Each number is 500 + 50 x the weight over the matrix's rms, rounded and kept within 0 to 999. Layers, rows and columns count from 0. Numbers have three digits each.

# o: layer 4 attention output (transposed), 192x256, rms 0.0512, rows 16-31,47-63,79-95, columns 128-255
# v: layer 4 attention value, 64x256, rms 0.0412, rows 16-31, columns 128-255
# q: layer 4 attention query, 192x256, rms 0.0412, rows 96-105,128-137,160-169, columns 128-255
# k: layer 4 attention key, 64x256, rms 0.0411, rows 32-40, columns 128-255
o47:504444510404433552525533516447516465483411512516525528496524486473463426505495504579542502536575564476468494569465519509472571423555552498584405515487502428500589489471537463516500552513478543508522496508428502519429588455486471475502463545557464506554500533558524443549493404476479528452579466508435535511485435629429451398480382515490559507529482512544601503537433510430556503554427
o79:454489470482485449421422495569481535481559487520540524478494536594544497543470483544456509432495464497467514526535551515537523538463525465518521457480502469496519579518469544472489383473560391512425544466558464491551516534560558508434535552469549439469498509510488528509494524497484531512450535449536464520446487439499472487583518519484546498587504497462507473509544508479587497449501
v16:469556549447486511528500390411602586516523508469537448488446441472553550491408528497542524543480495505460470473556502560499395573528504466492522460415482463441497448388550447450448468572444464560447486510444512560457432500491565603475398486380513457455516455599481555572528549508476516530527467566443495451587495532563533473532503521446563529514513531529558486449505423503531562458497
o16:548577556492462523444532573499426452565508486607583469454543567451426467473497533546447486489432341595504503581620522497473563498472426518552454451423452433508529462572426602482573475454475467383546540480499635397518520557596496486472587493550472501498473525483596480469470406409564456467392495545446527585579514528470473634492505523655394510419472536423508438523406534541434471496382
o48:401465491548548468438512450597531547469467461480463540450558557523471460511521461517450555533541489470591493463523516500546493499467500495526461486500410530539514534558464559534583470535480467584500512568525451469486519439461517496534552561590525503464595483405488479523508465472590462485482610460617515524453513557503495484499508517471528453457460503458487477539447481458537548463538
o80:527522515461501478465500524508561441490539453498549508570480515604524505545534431503514471479498563539487536512449567466513537512460442528409515526522602500488510466501502492564459542456602552539499490525514464502456507566518417459510503433494505529492543501534458562496521547503496594490471492498491537525454467448549496521472517477570405452473494428484475502441469528473477458475466
v17:546540491543503369471585440498544537457491507452498491554523503573593459575539522523416532495535533482486432651507465510524471525480424573510500569458499463486535562538504496561500431547449606490475457534435463425463458507472499542444497473444569491410500490482437497481561515465538507577517406498474433498507550545424490505561516534553540503549491545517489466569408558531465528496512
o17:463458696498495541497436479479442507526599556564521523394425503457410564346510562415577541571472505500510517532550458517328595393593494513427576511406524586482554483453485414421510595390527450475445538502497492579591577444474541517583481528483539619498547459435496513403488372549499606486515632450355564516480466480408449452486457412488465524464461585542564509471458518488509589509523
o49:596486436508518572587426484450562525474550422478477538457531366405441528497506511435509590456523458479575518525529517519490431507494578488445512483526458514484538539473447578426481514474516425459478519553528553483461493482539500502521491501528395509427434455469507503527475594480466484486508539532513511445474476491558465509452537435464502556509519446538446535453565447452475526543450
o81:396478427528468561505473494489471488599505549560525542558553551512513496478539510508498509438480522508557506430470536485563505566502489486507508485494497525533500519418566443546528464536509556500554505537484472547509456547498465526445536520534515450499509455509536482532450522424515477498525522488518513478465520488463524502576444569484519475434526556504464469492502525544533476500527
v18:397571521512595456516528461459533500517510518618555462404465490452497440457477615459476445486459509538441443474516497415412577538526543438563516531489541555539495461535534411455471522421460494403591568582485522562552445485508503452452621514512556587557568517574530498530498470591475612430524464418591488558439509478504567538396525511526661518471481507531435568551576448456528505421420
o18:593466424547446555482453532478576532485436409506532498421467600559456400555397520549460504518576591507545418494456440570538560489502549580546496517414469444488495549545430538524584522591426389538520308366514543468550625479570436440594474512471461431540418485487545420471443493470493519629493432468438500512463589543472526562515464504504375530561519364378553452535496611495459454387454
o50:584390448499549569455555522444540493549414535624517512548536490504370567515506462427544529531509436443526567557599480531487531491569530549508481484488493438450497433466518470563489509531541566568495544455466589483489538491494536464527477522544460568473461437551498580446404476572566446476439483515451576542480434515512418489495472471545436588544556545455538542517491462551500459535496
o82:397537507491418457552467431478461474438570587416435560546493543449529488481531512505501436483480550477448558467470504432494407478389502491543488532578403577580492521374477520472470499490446431496434520561523477514518449490414456526468533593531560479470518541508482503539510522426508450491453540535500476394598565500503581450557532529583592461495513502542480475513513545499519606561450
v19:471462438462525554453590515513436535573532462535516511556472485434484518505498564528507630551532475541511382444562446505421471598561603486463421481558442499526463540514497569417514440506522511542473485494472509584461530483456569386552545514507496547541503506510408507547565560376511450520569437468530544471509476484510420471490487458564521487508475505469515468518514506465559458458448
o19:589474412503513490469382528453565420496503348376608485525653506551519485496467515449353457494545396452594599472450587413599514464374411513487631474570498571593520463505578506453416575489454561481402558528423507530506508559415378515384506548561509573442576481432608554564570393454571414484406591575485534440538510476508435464469505509522444462456451509470494624463470497570485573515609
o51:519526516497517450485532433475470560465503495570441495436548494567468467450600457450463533558502503437493474502506483507523529399545562497445477560483506503443497474466635380438533496561506451514573534471615519417570402495550462605567501476495565488463435543560469515521482499576415425504473414524492502509478450555530524595462614516459511527496466528506470458598577535530499503531516
o83:547477509487539480507461492483447472513477541474495522548501502482496516494509540478528410451472512510494520548468519534478449483469482469522457454437481480506486390577498480604451561510503529467535473557507497489530484512444478528481500533479486486538464476489556374439418497477481567511444533484453483560447498516478535532523415517445512520476526497492535438463472472528487507475533
v20:491542420565493478367558494503472457601439630534525498488508526531423422483530518566451500483459493491418428495515420513517530538437464508530448459501452447534444564460537512485486482508426531473422531572541509450487481455477468428459512481486449458439573542502575558491606575435555460521504505521493499501457450559590567514573535516482614553511502522544460576537580533460493528466496
o20:660480544457462540589508420566510433508643448489492488473450361523465384488490483518469513594507470571584546407451496396501359476386452535375611527411499585430475389527475580561500413512447501520586484359536488460590456481648572566541486481485559593472393515373588459498395563477443542569401563523496499452503494582441480550412476327603448441458565519420495499484552429591476501568578
o52:400505575521510411469510438477503520527492536439541445490506535449436526477434518424545409490583480477499503549519468571431534422579487500455455460506482511561499533473509455471514508462492554517495459479547606491475568492460493482492505578505423493557445542420451554444527464527485413508524574477433439505493549465484526500517485524505470503465397489564511535484538534490496617545539
o84:544521460575527464509454609474470520497500451519504534512515510525499559514497584526514543530461494483453478472489470505494473557507522438504509565450533496466535495542429462542518519506536467458505479501428495509496513513477471446495495459487502535519543412536430440516516514558542551495444483448498538459464521456491514497502537529505412551550534533456499519523435494602513510426494
v21:476563526429537454539477506605561614492509526428471580635441518535459492505438494524582419496542543511618463440520509531492438491485364517332509499426490460464532476447561432396477461543500472514534462580447440557560529446527513422534527520459485497470532510594543510518489478522554458488438430498558534471595591515501585478495453468544417500481480489566491596489500589466504484520488
o21:620475449541389615426550530501447546456393451604506480421535428469447570428593547546478507493469502450481555595437437436388528401474522598612411528580509498559357459558556486457497591419526511497463516546483527540493491609490525504524494471466507515532495582485488503512517481504468486556445538574589524516488434425609357401541479542537553455524544511521531487445608497584487398406464
o53:538464505462468525520543497507515506467561546467537462463462467483487541515569493524424490574449519499466570569553496495469534519502609407498571460420489513518468577461515502498479492386354479486557525489475517402440528616554533435504464532509473531550526493454511457525597511458575440512412527437473500510455504537488505429492462523511479523486624425567512470562472494591528577459513
o85:537485469508487479505517507412544480515486511546495494510584453514527499535444469470414508502531477551511454491483533566617579455495547464456482555600491546496590476482483495483457504513551494542535430400585517498568492513573509545496483536514528480529475452427484475452486475509455543460556483501480478445510426468429462579594506445490540539435421539425479504484469482478438455457513
v22:472486510525485423443533533477422478529512526551485508588504519504461445491531570491499549581476477420516508586495528448511554521467436492455470506486546483470532513435535506476482441467528589477417464488393580509561476471663483489512538456517453481588531509461428496473525472486496464449542523478455473490485486537406456469446529403516463443556482556515480495562481494452563613576493
o22:535550398455509437538444530428472510614506422578497443495533488368500555487516445419433365463446511457520548542488514579498453472475583431629442459469515544525390530446589384387467493467538523562659584431536455475515462452478519540614385467464618501538400534475429459504431505468443501605464500496479471502449458391519510440509407518480560511518652440470530409427491463543469653571454
o54:487489483430588574493436475643527538380384468518446481431446540558561485534529497539577504493491544551512462479465530568524536523556469557545536489559446443443496574532550517528542500609456524519523475503583380471478528468490510548561498413410434557487559449564565444565419567475469534555564561576491428490552584551467527551484370477434483514531485428473473581569439440459435400433556
o86:536546583519492475545462493479534441516522560442518523467460479528473477513482455476518507439510522512495487490503495452480463543479496456430517540573470546562548432429466445602436581510541498444511466527486456500515546531451480460493449509464463464476491493423503535478533483494470513469474474479455559422511550518513559543527569487541518465477484519541511433437485565533528435470512
v23:464465480431456485526539517522483512514580514501419529552474432431612508523440475459458523544519542479485503419508559418413572525494492509527474467363552484557549464496501455548463435457505457500374601475437492583452367486514562474512578541508496462511483540573488432413526475508450550543487530464494564487526394495464534518447486514604483478441554480494544479518472489425447431546574
o23:534447478549411485401507456430461438405464506424466566425493478506538534534529591528502474367510485495551506512523493589483470457479542518551516533595432582461486567473423560390354374522405458620451462476535530502477496572542509538448513490487526479597590510491580494498436507507549354454398487512506501500486531606535517478533504596384489538507615468469461500557426563529630577494479
o55:531491526523491457542452428509572479509507466502583452507532520516459446537458516467459537516505513520550493405482504483561503478416504479480447443549573488467502489504527502443568552574491513467528465486517539423577495480544455565500523452490449478448495527458535503493526548449526510511539459533416498416469565552559489535440559440499443569520420504407445555416552450484400459501422
o87:502520488468601555531564538498522527495568332533468479483584518491431516500559466551562482476453436484497525525453529529595503510590466446442539523488478546480591528529550494532526491516489467494484495415471493499496494436490471616536474539491505461475535417420491495520536533522489519517508539447552463561533455480494492492535552482458514466460505455580555451493461457519536499499546
v24:532528430511521520484557383582516541484470400513451440473495486539450534574574513517521478547453496370478441483472473414506509448475461530487474502478429541543497453525479442469428457485518510540531498467518512496505523480448436445499508502528475516550488589496546506552601507516498340581496455514485474467502509520468390466515477472523522498608506455486474454470430437587578518513469
o24:474532401543477547607340429605602446486484503464604502552449484510532407493458569495481563453513346573594399493500477515515349517516468549526547447577428534540519487401520529495629553548691519429598520550434445541513509548495488503511575364477543529484570414531486533437429539431515463452461566610597555543546400537487549572490500586476462584477547540632364495497506471420510478561411
o56:491550557402479512511491528413448496498465613533552461550489561491557459463420475457501464418545536572483480534539443489555457596579538465519518500514510464553526631445469463468487523446615391506487495509504478551473396468486553510561529448493479449482544534549449493558556521493513523494530514512451521493485540364505500410584542516486537475496552553509480490517429606453478586486486
o88:449479503486499478495557515509475453528545445491515480484510480505524512488488465447459615528495543588510567407514439528547601437536549493520484515500498531466515466520541577509539464550434563545444517534539518514496539495510480493488443503503523507501480419548470527462492468452492586405528480473483493514551477550390529502505527477522489518482432500521523527539469465477460457457495
v25:564558503450531497506491430446527464557390447436482488467424435520530529479516528469493544449599518440523513516503509507471439464415579395526567487557520474587394503473542384552504451561468481539463526483481566498490551459542455521439494577665492560457499539465557455551472469427484525559483495482559509483581455551510518421504482508476504468476493483545499500488456548485494494470572
o25:307464447560480581438596497597458496432536550462394547532526574476649527550489460468530455495541433539602460505534508528493528507558335446544547588458332472476580483568494609468455462453561584494480527436492451545388572463493573537550446471384485475563514514415482589450435573426490506455464590367440426499431478517525507483488498515624434462445508447599479495420638436500509403612512
o57:481521482464462522567527504482499506479471561589494471518442550493424475499439600486508506565458531470474549506508472466455535469576459508518449501511534494449519503562490593509593568512528577399489509406457533527474526533559538526570482456493493536494472525558439548509437432529501574425577553504434555437500500468490444575513504415504522528522537586448538502520436460487520499494513
o89:539482525533452414492570503403551480542572465547539519503568478501491469504531432523489484457508514556438465508488529485605478521482504539390520513492498520465520522509520451497484526384507473529512526465478433450545510579519528445537560521468507416460444495511516503540588516460508459514480536530557505546504485455506449521565518519457498502470453517481463511505473448475523517447466
v26:513447546560492526470476483467515539548451480488460610588472483503421539444565497547541472505470494415486523432508630502475503392532559427400627520439477414596580524489516457433511464543534484553446501471532571507437542570403510353484553389487528587510423403534453563498532458481535450443608454513471431534574549433563547485477540541537550534473505540582480432558507453475488445507503
o26:514530508397609386419626519520531558472370479419461471472489491451579485521461529414465572495516544549545460480502444527610481446537468540488377652560476536543478472518438584546480453362464383507541461583557476609591518493559558577467517536546498338556588498445468461587479506454450564482415522560571415479457448522475499371638430468420390391433484444536472516471476469502444593538592
o58:585511514531587526491518510488517446501492453520559505586493484590464595545585480505444571557429456548534447455448459519525437595452441500523511415497479502425511495542516542543521451458546472495465508581503494434503477544485531554474449515526525536460523534449469455502514555457512528441475502494502562448581455526547531600515556400476507508532488467456471550488519442464476452524482
o90:414465436530452534596488507488496477502561549551534523484508486493517448511472458488520434466505542579488522550508517521424527513481512517490521466465490523520431483470496500494480546521470466441493517457465486474485479505513482517528477495479480467490482540429517461522551412520481536560538524495496574531497600549553449473505488561516493499527574466509490476538535499518524540497487
v27:496467437497459474511459537494455490564481490453491597517501549471570498520520516538557520484448549505539485505469491499456440444491464515398609540499462444540411429541536473431538565520478485540465451548478507497505460485466490544437438557533436481465628548528489552472445545488540503588511584493549557435568489459505566487562429546490475549423567454521457605541480443493496577446485
o27:543539455440501634539509544528543581400487636567528410474484465525428623541488492428515414563461474444534609517564561474412503576493540455493438473500478624487504485489459486459594474437412476460456526477527543420424574591557405426489609501373483500391525384526383439445529426404546427435469500448494582539438541461609455487474492517579480482442545496559486480448557444630384435562496
o59:456553505491471486483514417509498449484450537530499508443470571561489471565479374533501542493447465558537510531433461548493497566445620530506510487493481486475503551483474473563530426549452481515498426524565428455553426443460510515538536466498517531491365502449513482514575499516488474480569507457464488553453564565454518475467478421464612461485468525573433385530491527482483453555471
o91:548522513437547485466490488511536521519473495498493484468519475499516450467561500529464518557540517552450549459510548581537536508540474528591550515547576489515470522497527538492448501538582483497513513450526505542495514485523492549526484487473469489519476521497494486543511425529380467532544433501508495533526566514495525489484520463499497427524477589484538523453448487506480474432504
v28:501498534402412445548403513532451456495480444502491543523513464515591463443477530493450433554466409427512477394506488504504529436377619546450495418461489546412464529418441425502512535508560613611452527579429570491491501520517503495445614476467539471488461626499558534526539490514450503500519535520451494461479551517492438416506528521582498514456467516460456447437449536530364483537498
o28:482581496526523461486561561480476476500545454314436432520479605509482600453540536482453462480516562493510434619430406516416477523590497492586511433500530472498491550548551416534549462477518432420431585453583541364437532571560432490435493446408415469551451411553526571462446432579494538471449583563424456559495459421475600468599487553531424448594506440471464354515483540539525511463559
o60:476507557575560477466479431497554518473514546523555502413485578504505476544486429537428535437475553511484438538491494446492622537579456458459506612518430420505510485462433586453448476507482451545583391479451486612556573475463537497537450476483546585495507444481516475499502539408515442631474500472515544431499522557519492523500475524525499541497464493568507562488500530458499456537432
o92:500466483506497592495521472520434522514468504550547495517500445529466536510441488508547494519526480500572566382465525479495393504505511497474486542519523492490502505433527551594548633542505480450436521553537503523541515527535544490523488600567481424506581481547441536448450466595475542429496428442504461538480513467430479565514516427438528481434477521551562566478497504473459509474503
v29:456493529551571530504510465448445586474544582505589509531562515492446561475558480545431441590467476458370421554490450424555514563469512550518480552487422477515426573567537533534593526508525535494507541400424565525500521523422501394634507468503536525553474537424496511500502387437507540518451477505534488422417496531379468469561592487506486458479517501546404481511526479586473425459483
o29:555506449413559418587523621587532569480429449562472509506380551426519395438486484506544571528588478591613462435491484446502465488455454417512485522402576483475501473521451546433389646537426501449491585469603411389470449600439505522492514617498476563461437545503577522625565542527454480519576535540551519492518553568448560508429499540394539483550474508498576500507390482365476590470479
o61:451495470447481493517552394507471429478469530518453444475444537511599492563446456509480536374447542536541525472515578535548545513513500503530431471546469473552621590434486513470452419524523396569520520543418459532439458490543548573511473546452433442516510408470462476526522519585542515488583569494503551397513474516556519493490495463496528521458521517506530448456546536518501539589417
o93:476531496531461503405528521489542483498547462524451506548552450497536529498578544496491458512487544485569490461535504571503533444607485415460534456461475502539460513472484513536531430470548526481472435528521516569498491510503485526522490435460488421494544476539481525527445543532492465487430481523498445546511563450564550564490493485507499426488453446487439468432509506492466477481563
v30:485579499543500545496521536520411486486514491419475472498512494462455479532471535532439402521550564445562489482535496489420450339489453453605540507491583455562455536398517491550545526530524533488451561478464469581560475544486499481565535507483515523520592521516531445503463544466549430536399577486531608528455443505431518492414476432493456388504522497456540473581516574508452446482399
o30:545486570522474528476496409577569510481391461514434491481516510659493547399538475564457455553435513456438415498526489503492431537519538431420532432417471578463508467568533504436383546534491507483580411504405516544467468408465471575560505533365410509521505504388469543559480547476409559508455568465632358517568435424618558608466517587549508462551533421586583449450494543547540500512479
o62:492536555467485433457537529468557484492490579530486595509496542476607477502446441537507600547549450420419431487510548578518580525404505495394437511555461507472562465508499483475509400390452446528436511635468476529493478424510545542410496466508549474491454560497449540534511509532465513519534470544525470447513517517417479452560582471449608541437398501520499532447490420486511530512504
o94:474527438514501463555448592436458470489549471516550498524571495356509502516532501456562498438484502630532572517437534495520498545504539519547495497429557476513493552495555456468513493496512489488449524427605506476565526438444501482492519496548540468474489423530409515467577422473489485483542489469519558503465452517515474469466437480469529528555490495439407546496513444508559503497506
v31:510482470480459585399500490495481443531489467499433545543570460460538519514474524446608485459545512436457455488461405430488570533506587561456518533536517559502562557427474534546406439466530559467410533459424524443446486426434575501508618486510468470444457464513564423513479524479485388493502631472405496456491489510542488599371463522503524510557466544539526481480484581528538410365495
o31:484436484614678580532503545625550512454561505458524444467489467443607579492493571562426503430375515428542423449489399608422479482501390430489581382360466513522524458524580521422461581547398494561583553545559512532540584510571511454437494364441484553591507493465484424410470570549542473488555412557381461475511540609577477532487512478540461597574468449449510579500421449483486579518482
o63:555551522492566498494517507522491555526457557517457476401509530446484495477495484509492429565521523552481503511499548564515426515385504469524459531493613502527479495506527530537468474443537425495515487443449470492433457570469544507501515513458614492626453552504458543503536464477557566512463454537469530553479523443466460459601475477472485527421565527496523464573503422538492507505568
o95:484532533512471392469480501527477520505443488517553527545516549538468495500542450539501506473482482508499403462527579473504519505523504531498524534512490506431489500470543532452595521573476562494506451536536493464511455535527432470506479536496530468464513552514560496522448457407482494502529432530540506526542488540466542463556555510524519542468539483514472495449512469519465437568470
q96:484605497538424444473481367536507513375450629491483561561410550622510515596527514426524577382547445454405586496588501549473572461496587535593547477474471429508515434410610466391561523606456471462501483492370475593518416568376464485550572365425518543518383599481559508507587529538469445453486464496505509512452582432473434479510518451580400477563518515505422441419561565521505529555527
q128:536519453505495535511563500568509464461562514477465479514474539511559580527554514508495537561474533591477517465497519481516502487537435441501510499537512494514485507519524457538449526519502470486484486517518549452460523563534476487476515493518456452520409483479472459510448486516457402453487453514539516530531533541459461445508472523448476442513509472538473462566537479508487528454487
q160:466561371501444492457510525510455565586534607500514500420461553506549532498629494548456655531582563445466521472477538515422517512494677436551540444478498546572441438400547454336689472598557437484525559520496496433437383488549499442596585551515419487537412443587549426541482552509444540475520449508545487467455555518466418611598475459564529468443518518512502348417496499523483504447547
k32:521446449522503500551456384630480544396562544492407506487429474527522521466573701475448513528475571544450487465521513487496555542514477528438584415555465574541448444451577446545548559523533609481470576501476416409497386509530409511453533535466420464508477443607458501573492458546473422492472480459527490594457509549562557534550434448431460532486563441492485485473523508534482501473449
q97:475589502560557519449428455533423481521539541519497463499436577446450612485561567438564563331493423425537519490554537538506495453505565498465494550443512483574517522564506551353492508424549504510497620481484470549519565507600491595418526453443521570521378492576565496528560460462469573445458505576516525419479479479431507504551514560487518516501497482492499510474488550544453504461547
q129:518505486424560498488462431485473430484492524412557481475476516463530487546573560498474557500537499495464522491484513463483493477501452580499521531505459503475512557500422494502474517425496535501500532482511437519438512498518504433520475516531510418467491549529481473502590583490540546498482468558533488533428476515505455554475494457549457557487548468515473495546470451517523468501535
q161:480504533448579547398401380598499513552426483491599446472455703488516525544530581469522418347448391520511528504440588447478467561535503511475434548418595560579601478530547489554579564438479578414586520516546402438444461516464425499432548557566516396711424475614518379612564582456555563528418433636534508515454444545461326500477507520596444480524513551471416530404442671565472463433474
k33:504479465462593561538515434551442478518601474506560509541460553549526524452465590423479454403524468426535434483491539421477482488551510493445424520481475461495486539496527546503548640345578522452487587454461401449426497542608497428486498469405489489545516527552553498478611539442459544533458517567580534499450540514478408487495531457461447555560521533483543466521496515485433563500514
q98:496454499548526509537566396447489521535368479509454488436515479526474490524533483495587455559520448479456594517503455596475445535612527447497525543510560503538461565431478437518427467545430495489426426571518577496535460565533489415373543604490454475550419437470554526477429462506552475590421551409521484483498572510483490504467524616487464485498498519562527484459525425550502523481521
q130:504520492476485624474478489507522488500519512458488491481536476506520542559487450539513535616590487528449491460506518449508534445506529478475509487543546520562519515505492442479466444506571459486472452514471456531466501446518482520465561493512481465557460482493512496533518490506481568558548505480503549504503496494506575489501480566486525498497475510547460512524530534440515457477545
q162:505517636469390591443463535364488586599518516485474517518467465492533501501524504506457539627516402529521558484573449459568581528443635473453548552589517541582427479499487433493542557480542434516427525543560591454589417486542567496563480461589567500421441443526531520507477511561501527534599392465456580625483521483430550514470377497489526403511483547565419429501519402508537448519459
k34:530514514453466522471492496542564531561434486545528487487510471492484523551514482579571481553486542445445502488467525473419501538507456394526475517568448433554413529536490438483537470612464544466477433579422442463520463382617487460481447568421577492558465501466538375512501473506448457534419428469529534493470443433496496557446455518465500498500511509605556468442515452466496457495471
q99:546412436485483474566488540563440573491401449449487540491494490561434443483543470506431550440486645512484549452437458540444407564517535441560551446521462591544420523447389510528575510599515479464492464507430496601501534518506530522476491506487467480410518557570515523517371497549509482389561458431593408575446500534518456405487521352495525469434521509493495475576557428473571448466545
q131:495513483534485557503540505478472508448479535483455439438515535559470498508565496510529483494486592502503482485500510562484529493488556467516547558479474501448527457516577535507567524491527473566524495471515508524527464512499558488457495488481455475439531495477524488482416508566529472463496472459465520543519484443499492534530441488478502513552470502475527532570547472451444490506545
q163:526472441512422530596449501586521608520411501474438525504371488590531428473610494459506523554470480515425557404447449533514497560489563467522575485509445407499475529432574567495549443434475615417459392533416462506553436582611564469367467584460568416476554536582466487491361495528518525517497442412533522537484474544513484517486584517498504402468487524464481414518501472401475427502493
k35:490544485535457494554493444520500536448366504403509550574461415496448490495529617548519507447520587479474579459474507533496546542488498566524485441515436462476431490506516505527571533548488540475440439529461459500490414504450526460413484475535502446380418526531506543558388553542497445468503491459518472492457444446532515597513535470449423428462486478518555515503428473472552549530528
q100:550408603443528436460554477461528537461629457465501560516547494385533548477541524552463499468415472550464465514424559490548521471454437443488553553551482426505528522518572521557483497474534505611435453547485541513551545521503616537534397498460476489488528438497501403401497481498455477466473465449472540481429519486465508451513417545475566537493536553512444512509588528482492596524457
q132:432538489532505463424473518484488515505529515540521459520527551472479471491516536498495479480488494512580481488446522457499478458497523397475511508523483544476429515503458507481444537504518470490453503455523500512472533536521463491482489563470521495478523501480466478467549545523490436533478487527476454488500490470479525516486509497453499485470480477520502485549517501488524494503484
q164:421451520425415477520510473433396437499440468545506516514529550399615508585463514458460398538602510368432588488498591650558446512465517462473494456492437463382497510421550516480353388499398434614462579577472635475556514567461477538496584477482449518448512450477454413545524501611395351458453540509484508498502473548524571512454590474420563438488522544550506468519480545511580518650554
k36:433524461409480571399525504435506481501549444566561499553558515372588411563628384527449502457498524550586501502478491606625457479395562497537517497478540593591515613520468506467420498568503458568463495504627463534570478515453501517507478588454543450419410564468441512489549452519516456478512475530519496489407500418477593548493479483558526548419482529551521475521410512546534458544466
q101:400458507516499528449553470497501444416565542492441580442571525530520577543528521504509529552476483495425523512531500580571440578476466617524518477519445502494496464511417514560387490479478457438472509566530483538553475447527443560505467427510435525436479523511546494523457396501511481508487443536544558539500529535449558522553519616549606541608502477434518538497547519480523592570545
q133:516495486460507455504561552478498441503572477537533509483484476512498579501477540583528538483512475527456496548460486506486477498540521503483555518509468521481470509529489507552458546396468489515472527522505495532467549520506456545460481510488510517522478528519527476454545461472518499524500498407506547584538436494462401429536498516493518471518545523507536539542533499472531483486513
q165:500473569591459448559406480468599544488587503471521497519528530445452545620579520472538480536486575547553507497504612612492467460482577498482574497567416503394410474529505482511444489570378381538539566594560469499494461382529552488525461565597547583422560513603536603511522559486429398557490490462425532494486525516476520495457532567518665500455545443585517417529604514360507605483478
k37:501484500460481489526481523529452478474482500535482446551526512517420564508529526454509469474492456540479524570527541572523566575520491531532593443511464553534494539540407442573474532480433478535472487514471519524508461467494459493416450512520512456566511557519604546548423490509478434482486467458514578491478476528490510467492509583513630460465495475423588482543500490542605511547446
q102:424568477469503571466500407575516554533469472416517619526436554542331542406549425475436492465556369436485611536464453485447434473513500472580407525507561617453520412471505520509599482491484541476577452399395465424498489538371483408475546437538509546504540541423489540433438570514537496565383519513521498502461497453501481535427517479507480530477520558539504483437468444574509469574491
q134:493491530520467522466477477483510480499496459494489497514507478485497466494536548532507509446495482467541518481497558453465513489518458476484489573483481527494506488527551529442558515520501489532506530457495548488495492488520544491508536533521503477478565503444463446483480542512488466532464536480508430455451511471514518496515546496470478515559484533511434451495506506547479478487452
q166:431375587502500514486387377472588616526551607447468458484382481500433568403533531493519508497469385486485559558562500333418497458480502429405420548510500515455616489484489503451549477521465587414540550482393461446402458524450581402487528403562548465492527561440521558560493661483472490610519695513505517413520550533457519543463470505521367453579484566395505451457413454606488510546445
k38:487532544465411533434430468394496595466487537523495483453392466473451487489497526498549593539539490419499517518534525433421473505449409518536467579456483518506429453526440539557531551538596442490456546490426530466502449533480530419594527539551558491427480485428406559493438592509409520555409529460505447387521500409601520543483491496596497577521560530500395500519530479496478508530470
q103:420448448466596492508530482498441432503534537520512560460462448525537512507528387516582416533543479512449516506511452525493486451495490466562468571597482445550537493462484546382458425432517492473577495523489525578512572510548549490482569490545543434507535593474462425470451462472407518475490507504542454489584416492429537458475461547568481546462557613520476550498618452427532487552577
q135:431501556490467530499450540382494544517478470569473520451469541517505473444483460453474479477463542516507507523604510548434490502522501473526514476513467525556540462543519471492542539525544485498585491548550507519529457403491459524496536477421516476489454516469500477507460508493549441531373501481475488537505512481465570512522522584522504527525507485448532487443477539509531646525459
q167:397438449536497503554568429462527443603624451434607486549506418402592474448460498476488454425511468458508561512484505426524424436535533406519491478645505465506429606533527541527414555330612456437434519458507477518548629473508480521524542507452589511527543511571515479420549440497554515549448537524634540487639459539542508440449451554526361485502387632402464525455564465431537435499486
k39:478607532513473486561493551405414445588583556540470539520537397517544532523455488499552441489505475469535442563560509525519505437455473452566523493600478474534522567456497511506484507397639481474552490527497500602452505441474500525500488575524448467531508472488489513426455523638582491521514510528478491541513462465434517489539396509553559520554416534497455544538555455423355495513478
q104:477426428519571485405472425431506487464463571487551535462583540503424584510582551484590483471473495379502567492464418510463426587476511444457539463505568518465496472474466493487445525562565437530459489523539509557431565441600488590450509474475481476481474492527480456627503488588556457576479483565466513464537460520447589450497610606446555601540475521481454499437495485484516466470530
q136:527503483472488455524460441536544461545449476474487545523496492515465467513484520467472504466532525464527471478493559414484548469489498455511466530517503543507515488523514505516510506564473439536561476508451448496475526547495514496498533458516487492528486465485476539494494560521509505468513514508523482509526511485489486522520505462550482494512499498542490473516551523527544514500492
q168:485552430460407520347510313546509449441459529463500495542571545476533507554611586607463517481508559509475566532488465540499466492527561424539617440472453491566467461373461503485561476610546471525510499450466492468552527448584498504408616592425393408422535508422538350539552434601533452525455407573509554428471613521422594525404438529616567535516491495628488483432502489476522519554520
k40:472560448452477567496472493535455492550477527501492557496606518552507535484474432487495472378501548462470502522522543519464587473465488484503439488520512547538554539510533526422573518495535476564522547464487476495532466640488425561497533390494493460528468500490480447533477499501609492458533438546473429471486531508571511538524511508391449641456442533482502428491471465617538502490478
q105:496525550496560472469542436492420455498486443490528529422491437531474537482513494448479581529473542577459487544468509505503478493491518432548409581547492529568512543513459486525531434455580513431374512416513434532541538507526414558496439498531480421564438476491548436501542489493495621441515440485473574542425430472592406487519406460509498518575479545569522544573486490523509405530534
q137:482497473536449447508500534562585511490505484504384440450511517528449501479475479493442477536492515500522468496565500552509495498496527547519523506531493531436517436444466554458559416527463496508491466494430503485509436534520561480534527485490460495513526457436491475563562442512553527492490527490476492559470533489458510532549488492521507546529506468484554468447511505547508477555473
q169:544484607472495377547557603492533487477569507435495539456492483511401587540571535481456421496393614539512532530529445596511451586476556436551488480430499548588505540454431413434470511575345495573537494432481451553535563595493565595503589463462507505464470447460524440406497452500526410532585430471490436488474594499405532552421369451432533586532503599552509425393434378468585485501365